From a checkpoint of a small transformer trained on Wikipedia: no biases in attention or MLP, a variant of SOAP for these matrices.
Each number is 128 + 24 x the weight over the matrix's rms, rounded and kept within 0 to 255. Layers, rows and columns count from 0. Numbers have three digits each.

# layer 4 MLP down, 224x896, rms 0.16, rows 153-203, columns 0-127
132126076137125169105148162157157155153114142156119090103132110143144175137078162109135171122118122140136178141094104139168145148122103143159157139116084110114113094135117128130124125152097124162135163112114144135125125133115135156103095134092126128093090139137107138115114133092098100112127149155124111114114167093148137157128168153077121119091115103154133092128170126130152135107138
129135119085153131110160156144088071149125107132083128123130169123136142132141150147141106125140165139098196134193147108123105109147096161140097158141133121116088109128152159122131167148137124133077142130078090143102106116116116168119113116125119109123108117116126139098126171110178135126104149163116131127114141131131123134143140151132172153119117135164138070146157124168105142120095
140112148069113126078141158146127153127129117089148157137126139135091124130110150108148128163126134157137101101144125109128167125139109124132110100126144132151168125135137181151119177150154144131125110123169131144128102173125149113135150117144118153097148168160104128187141129109129131125143167083099161105114107087149137142114155113127125157117076158145169097138114104120144132109122
125146130119139149157112104115125139112110128167139094135095128123137113141107080124157115143144147105114130121118098132103105144141122129175125128150132117107135084128131105128127116094162108100092131131134150088120120084104156150146147122128168149108126111158128127135159117142128145137137107151139094144094092146150138148110131134112116121105162117112144141150099079087143066144121
141111111145121088155132133123149098148131131117111141171117122100128117144132110099132147109102143089116116130129158115132098123077122135111126142116128118151128127182158143137123158147152157110129189135140133107096142169126134120125096100139129161149116115149151121147133170108112119127110129136131098123153127111154116097154139173142117096147167147129135083137107156151128116155148
124107093153106116134112167175172103105147121082129133139098074082089148097130145108176081130124183099117141115143157140113132100144149124099122095134174119145122114114130160134095152147130162114085133134102135113165070104140138069088099086092136149115108152150109114114128101148167104124138075135093126101128133173119118115116097134134089118125115133129150093149123145071175142132172
124150120133145131108135116143128106133166133125143156129132156140120087118114145133124136111151149142143158130170114131108131107125148114185152130114147107118139118120201103137148183077107109116119132124110124057132157100108152161114111124147116154141073153185114140143139121140196132148093095120115117152115179152193142116094134176092127133093140146133083149147139072154129119138119
113132145141119089091083127148150138156120139147148109172167084099138125130146115098124112102130053115153108160057129116134148152117170135163077119175092127160150127095149083093158164109095078122151140155151103105114118117157113116164112141130091135158135155145153143131127131097128115145125135149174169126184126124129104126107175134106129101133154181148129165109110156150158144148134
131143095090162119158095122138163128124170098064130122140121164082125149121124104142097139092132111111102084115102156106108109139130123089118116123139096129130146140075134161139145144123109127079122126132128133157165146096110108124130137114077126144184138109144132139112142141136182101122144134123110125108140102164095122106119143096152117096106120104153126138094105122096070116093112
103164092151123122133126149116091122116179104118146146087181142149108132125135157134126141113137130146158097145127117126131124137108145125147119149145136151121169145107118149135143131141129139173151120096114122114111102147130159097140135118082141100088115153133108135168144175112130137102176148099124136127096135143130141103151124113095181147162129136166114114118138117155152131154086
090141133133196131124169089164133128128090130107130157117153123158138156147147163092131167087154146143157126108114121131151129115129133141076154092128137132136078080133133110121095158116145147167120144126108128090110158097153155147134093130151105114157110124106136082166126144166104157159112119103146109135147145106132101174134159133107170139134156165122139108171113169150127134151181
153098117145152094112111096139125140145112162107152154100140138156113109130125130130141118128089120108120118134127129110116110083158090135099108053102098116142128147135146140155126109120136123136111144135144121164129135133091144106115091177137156159107135154144135119097136111091128103147169149105102105168149127153126137086147089106113148161086169143112162115166107122124163131151117
122138128168142097103156129122101104120156099121128097142188154155112170141137107134113185143148162161116106163147150132177140097130124155147115103131152113121121148118123086129088147165140125132138129152152125146158129148138159158116123119140170071138126114106141169097089150145110115106127094137124157122156157125139127141141153166121076137134165123142138120125071155137167155103129
147147152137135102123112124117099079154119087147144108150136138138140146119154121162108077132118080109135164102148143113119168119177157072128120116119129086100135112109122155124130110144143116118113125133120133134082137113157113105165111137164157121107154145131120105109134093115119152164091146156176125136165129125161095120127094140127145140107128113146148133072148156094161102127164
124148163154097135128137109133102161136092105104101085160110139131109146139120114112109137133158114167135108129124114164121148118145139176110125114170155121135113155133128122132096134083166123136110137091124132153146126079083131116131122161122140157156095158105144143101115123122146161145099141152130133125118107122138121121094131136132194136107137145090135140112145142164113108101146
128158102087156170111122127157158146135152168164131138091137116127114122093132098139136130122151152117128120133166111131147146110100129130106132109167161152125112092161136117114099137102133110154161103095081102152116136135079097132140146147145097145105114158121135105133155133083126154129107161118115106121069127123136171116166140130144168141108167079140105067119125150165160147136183
156096150147110168125100130088180148116137180110122095067099129125153137136164129142104139133139141105167125137101137133102106108132162163093112120097128143140117105109141143117116104136163098107134141138144112145113095145161126118116140168129093153119095168141131132125151149094161154108154121103117076092167150096106191104120126123141113108163131126100094092134117136141158164156131
116121140117124110118108113123145126094141112144109111131110138098095173120146134105124113178112139144134115119122091182104136109108097165159143148120133125153128109111126153174126134159132140138098117105150172128103117072156117142102172125104138124128109113126167157059111139100141094105149142162119126116138126081099141150119111105161123155123150153128129122146120122159160142161109
112123101145148104108122111142135195125166112151137105127077099115075094152083077117117116113127126173118138148142110159147101136094124099152135138110119136134135099111081149190129128106113092120130096126135138146112141123113113106156134152117133156126139073176089135110142109141146145141123133137073174133154121134125118140122129124162108109093108110138121126085136124149111130164147
159099116187184115129157128160095098134100108126150139106131114121100107155141122135136126146139145150129154129135136165155112141142105090123130143103097118158179141077127114152146118136110120132088144117117112148160103115158090081131079155097090092128148087116103152122089098143133115110168117129113135127105122115088130127126154141125116161117105125118172131125127107095109151120107
140106147096160106110127165140127096112148144118155117133125125112165118132130120147135092114129092119089115126120157090121121111129147135135106131073180123114145117151163124100136094136125119132130120133099144109153144120114094155129151140145114170087102113093150131100159153163105115165138157164121156134156168104132149089115149082144117094118161112055146136101131122162158106187094
134103098130161120125150075103146159157139127151106141129130095129101117113076125185142099100112090096139135131154089120149124138150135116186130153136096129178122171112164137128125136110103139153165132166119138155106105103126183163144143147133127168112165130116130160150161118162099082154121099108174160147105127107133076131093165128134158135114138115147119123146099154126106182112110
123119104143092140130107098144162116111138135166139103095118163149132139126185135126149115129104120164136100139118114082141144176094117137152177103159136164161109147127096140157131107105117134129122106094116136137121123100110153122154128101136166145173121133098128105164141116128112100137116080111131146093101120064105166090105114134152162116124157149125129102124151139123105115146087
109141111128104122125158119143117105086068126116133097138115143125134108089175117114133122156098158102106128091125146086141122130134152143137115094080135111134132097149097144136134134093161144143122144100128104122080125128117088141133129156124140086133136095159169144145140086129129136087136144154119113137124126144114111169116103162143130149136115094120119102152156170139114164115132
109146125122120146130106157104104128097097092148141123132113133126174139152095112123105132166162111101124153097101150128161159140105094138111163141103095120093125163128109128128160131141080123149138156155131146136118141180190107116091117102101122121150100112161133182087156137158177093060127155141128107114157184096146072124132142189131129077121137114120119137155090126051098094116136
127103126171150141151129147101144131166144166073119162143157115119139109159168127112142156140134126077128150134063118177116122207143070156136133095172128152122089119139183135101137130150107124122152089058153146138134193143127147118097117160149158139167107134116137124096138131158101137104150157127162198129127152113109139167163141056135129133075137169153122100180177095107130139123148
127139099088120100158132115120111101161153118159097170121103157129154134111109152100097135163107155156159120130112081130149152116172132146111161148137145133120142131130135079116154102130144105112127138153160104143150142155140151098088100162138139113134134085146142103111127104140133131135149105139143121125131138123094096115170115125117114125142147109114132115131089135156145146102137
139130115097105116101128141153109134121147155140093171142107106104127140115125146155102169087132103138135167110133134115123108126102100143134134111122106126112134140162123154100113093143106146148112110133080122141156138132106132143064126132112142111115140093113112156109127109135117131150138142157111067143161115097133112161105135115138121087143097161117121122124097130125109141075138
102109148096089141171088130133098118134097113157112109117129146115109196073147152155141145115119147127077113133198138153124149114113119131102118116109126156111112139130122112129143156101137122137119122133109123125155101114132085098150154116169115107138120092123181111117120170139094163102130142090093106148155138149132139109116126139113102111153121121126155132113150131147144129143100
104139111110118159131147143116136140139083121153148101110096132111105114160104088141117104121098140135158144129156114099133129137109121129078136114133105132158143138112117166125147140133128103138127104119113142157112145086130154080108125149150123105117121127145147121118159126114106148144089099152128101125115110132106139147126156117144153167122124112101138125101132159119118084142178
160157117120137109150146145160149142123124131105150117124152112094115085171071114140141157099148160114115179111093120125143126159054115104104082135111115155173162150114132116081138154126115154176144137135164091121150163113092090104161104121134104140143134124129152150123137153147139139167087128134144120115107138116177106136099133104136147132120139088163117070104124110136142132129130
113154119128147149107113117146194116106122154109152158141103132150122142163102162094126107121096130101132139126141122126120164147159118122111103125097131153130112112099095131112190128120129078114113125150134163104139153122152114113123135103090073104138124143095130101119115117117137114095178133135105131162116124147125154123128129128159110146154130168112175100125171131093149168129161
126131154134164103115173139116117110136122136155123097116163111122177181111131125116122144112181141139158105102134126133143122167132160132141148114171121132115142122147143178131139119136122128061152116099111160151125124103161100119135114104139126149115149159133103132130083135138159086118148131118134142117147147111149107122141132047181140137115114113118108085119114111096144096085126
096116172100122129164136142108110134152115095138140080118137131123102154085142104115152123112174137080107126134152107146119129131140152127124114111124144140141124134130134106140145124148156158131115140139127132116130132093166137088104167097155099108127114109111165123127137115091121127146145058092159101142108145114128106077080154154123108094090118118148123142142141148122098162134099
136153103118131088115122103102128080096138117183093143159152115117159139112131116118143122129120138139107091135138167152187122107126111141130138122111129116141104137116136093168148146152082114077116112132136128134165088148119101157109129137127151060105165124101127177121137127132146153177076122134139097101111113097106123123135116119077117118139113145112138117135190102143119141096082
154108123144134120157100123092110112111141115087164126187177149109120112168112111166103154150111142126144125149141171113108113146130140077140114094139126134104149143131095057102131098110148118116177178142160121118114098091179157130123120129114120139145144133146177101111114095164126126112106116094142127142116090115149100077144088137128092125106115112106145148163123114153107150140160
109139174135144134162161184146084137119108113145130125137120125122157109130129080101114171131140151185134125134125110168143166129135157179154139182147112151139137121144130138128128100173160110148128177095171142157160106141105144103110123111163160148125109110170180085158165157121137170131107174120081118158130110127107172124116111121129158127108141193107138137150133113117138162136115
126114137144132124092146147138139151150126123109146137116124102092095140115154164130148172159119127089082152128161133152119141095081120135121158115106155127126096125130159150146076154118112153148145092154118150158099134168131149115081163121119119116113112117095157156132138122086101140148176130126144059144159120145143136119083173127079112118163162129146113130149116150131100093101078
167084130166114139107117123119143114127119170102120137129135116119136080153177132172147125123107131131148163168138072171132142191153106132096127126121151092136157121175129133111142123139114107078102118134119100096116147154111146124125137100135125131087162131121125126111141127162129167101128169122075158143123141172114188108112167096117176181126084119109105110132080137143134092185121
108126189097142204084130099116132114084136125127118100099092094161134116115076118171111118120056097084169174113142151067120095093126140133094149115134136126151123135122079163117155171139146125108108150121103129154144142160086080116162127166138135161127148143071095141107144170096098114126118085105140137131169124121085078136191124144088085087188142108123130098108143092117111144072120
109160096134119103141117128090122148155145094104110139150147128135095150122121133155092147086172144158145090124167160151132136121135111111132166121102137131131131114169126128136139114094145091107137148097143119133121137166167120139134098146157089141135124080109133130125138129109109141107047130169155118111105170147166122111140141139099127101119133123096133125110088156173121115128160
129105127117202147117149111090109127123135113062126153112106152134118172128086142134133157152088125102147130122189117144114125128051138131110102142092094127127142130092104123134116099117136151154105089148118113070162136103108114134137101114150149132113081131153123142093153141183128115101130145085141185143115180124109126125147123133137077138116162171119155171158120097100116127106093
120143114110110112130127125118131113138159124108128130130127123144152103108124156163101140094176163081094142117127102148144120126112107098135105093114133134135106112149129142088148137151114122132053151142163193151149143136164106121170141131154185126104155105127150108117174165146140111094112162172148125149144090129128126172142136112172107131132146125178131104088115113125118167121129
142114108122140133115054117145130131110127128197123145114174135153146162132139127103107118113096131118120118125111097108113128142117125112155160129155116133109095115134121135105158132111129110132116181102138121140124111140139126104139115153121131134145160137078114159170095094102167103138185129149155129126120161162131114130158095124077124092094133129139094104111112149145110135143139
170130147150194153130147104110125110112133100083104174132108141113160150120135176122148105131137123141152141143126152116149161100145185129163143119099130107136139125157165141151146142135130091111141144110110116122137145109165134079129123110110132145185116111134150121155128080105122117107107149109154098103076128125134138119165128101126103074108108157119150103153140139133147178082119
091076161115124154169090137143113107118109102123130161146143118057183143155108113133092152128111119118156125140160144115135143130140170098122148110138119123103099117144128174163182153132137127148115149138157140155130117077140109118137130129099058101084139127169126146131133110122113103130107115120108155170126160104121131091154131116126130117151118139131166150059152117102125124131111
103152155105099141183104128129099100142150167119162092126134162164117095114110117141137138130133128118133106084129134098142147115123094148140106161131129124145137154168125121128136132104164129102126178118109121147183162169150155137124113079162111140117140120090130167141147129154100139119145111138111132139130157123154129128145115150132163130123143152118110147126123137095092137091113
122115172117103109124156099101103113120137079141102123133087119107124137093130113119138149077137169129147145122112135145157146125127130166106150098129112126116133118164087174196115146170104150149102131085140093151127129112129107114114138078148142148178117088151141128094139118100135131119119148123111141115200109084137149184127123143135129096145147116138131141170116147146121112101110
113093089135099169096103162186061138115154132092151155158147117124109142130155122114191138144162140166082120148139144146125127130163117135140125114114175135125106089110148113106109154119125135131114106149085129133105164150108143079131137083122149108157123094113127102124127120153140157137125158135118115098111095110107171126135138132108139137093156131150102079125179118149155127150117
104125119104112149103100130125151148117121133132099143107153145150129114142112112140136111116132136167120139169115118166131161119149107151094141157154094150108118142111142111123151155162145123158162132087106160110145135127140117153104140189127134099082132123186143119154088113169145132132144120119149129133113092159131104146158058126110144148073145124168131163134124159121101127117148
151087145107148134121076108144117114112117151114132127102125128097145117122160140163112164096122135163120137135160123137139168141144134129138112127124129135137143114150163135108194132160087093111096122126121103159147168142148165153149121106131106131131130132130127080158122149147123130179131125091140105136151175132159122117114166121136155139141152191112094148112124109170153107213132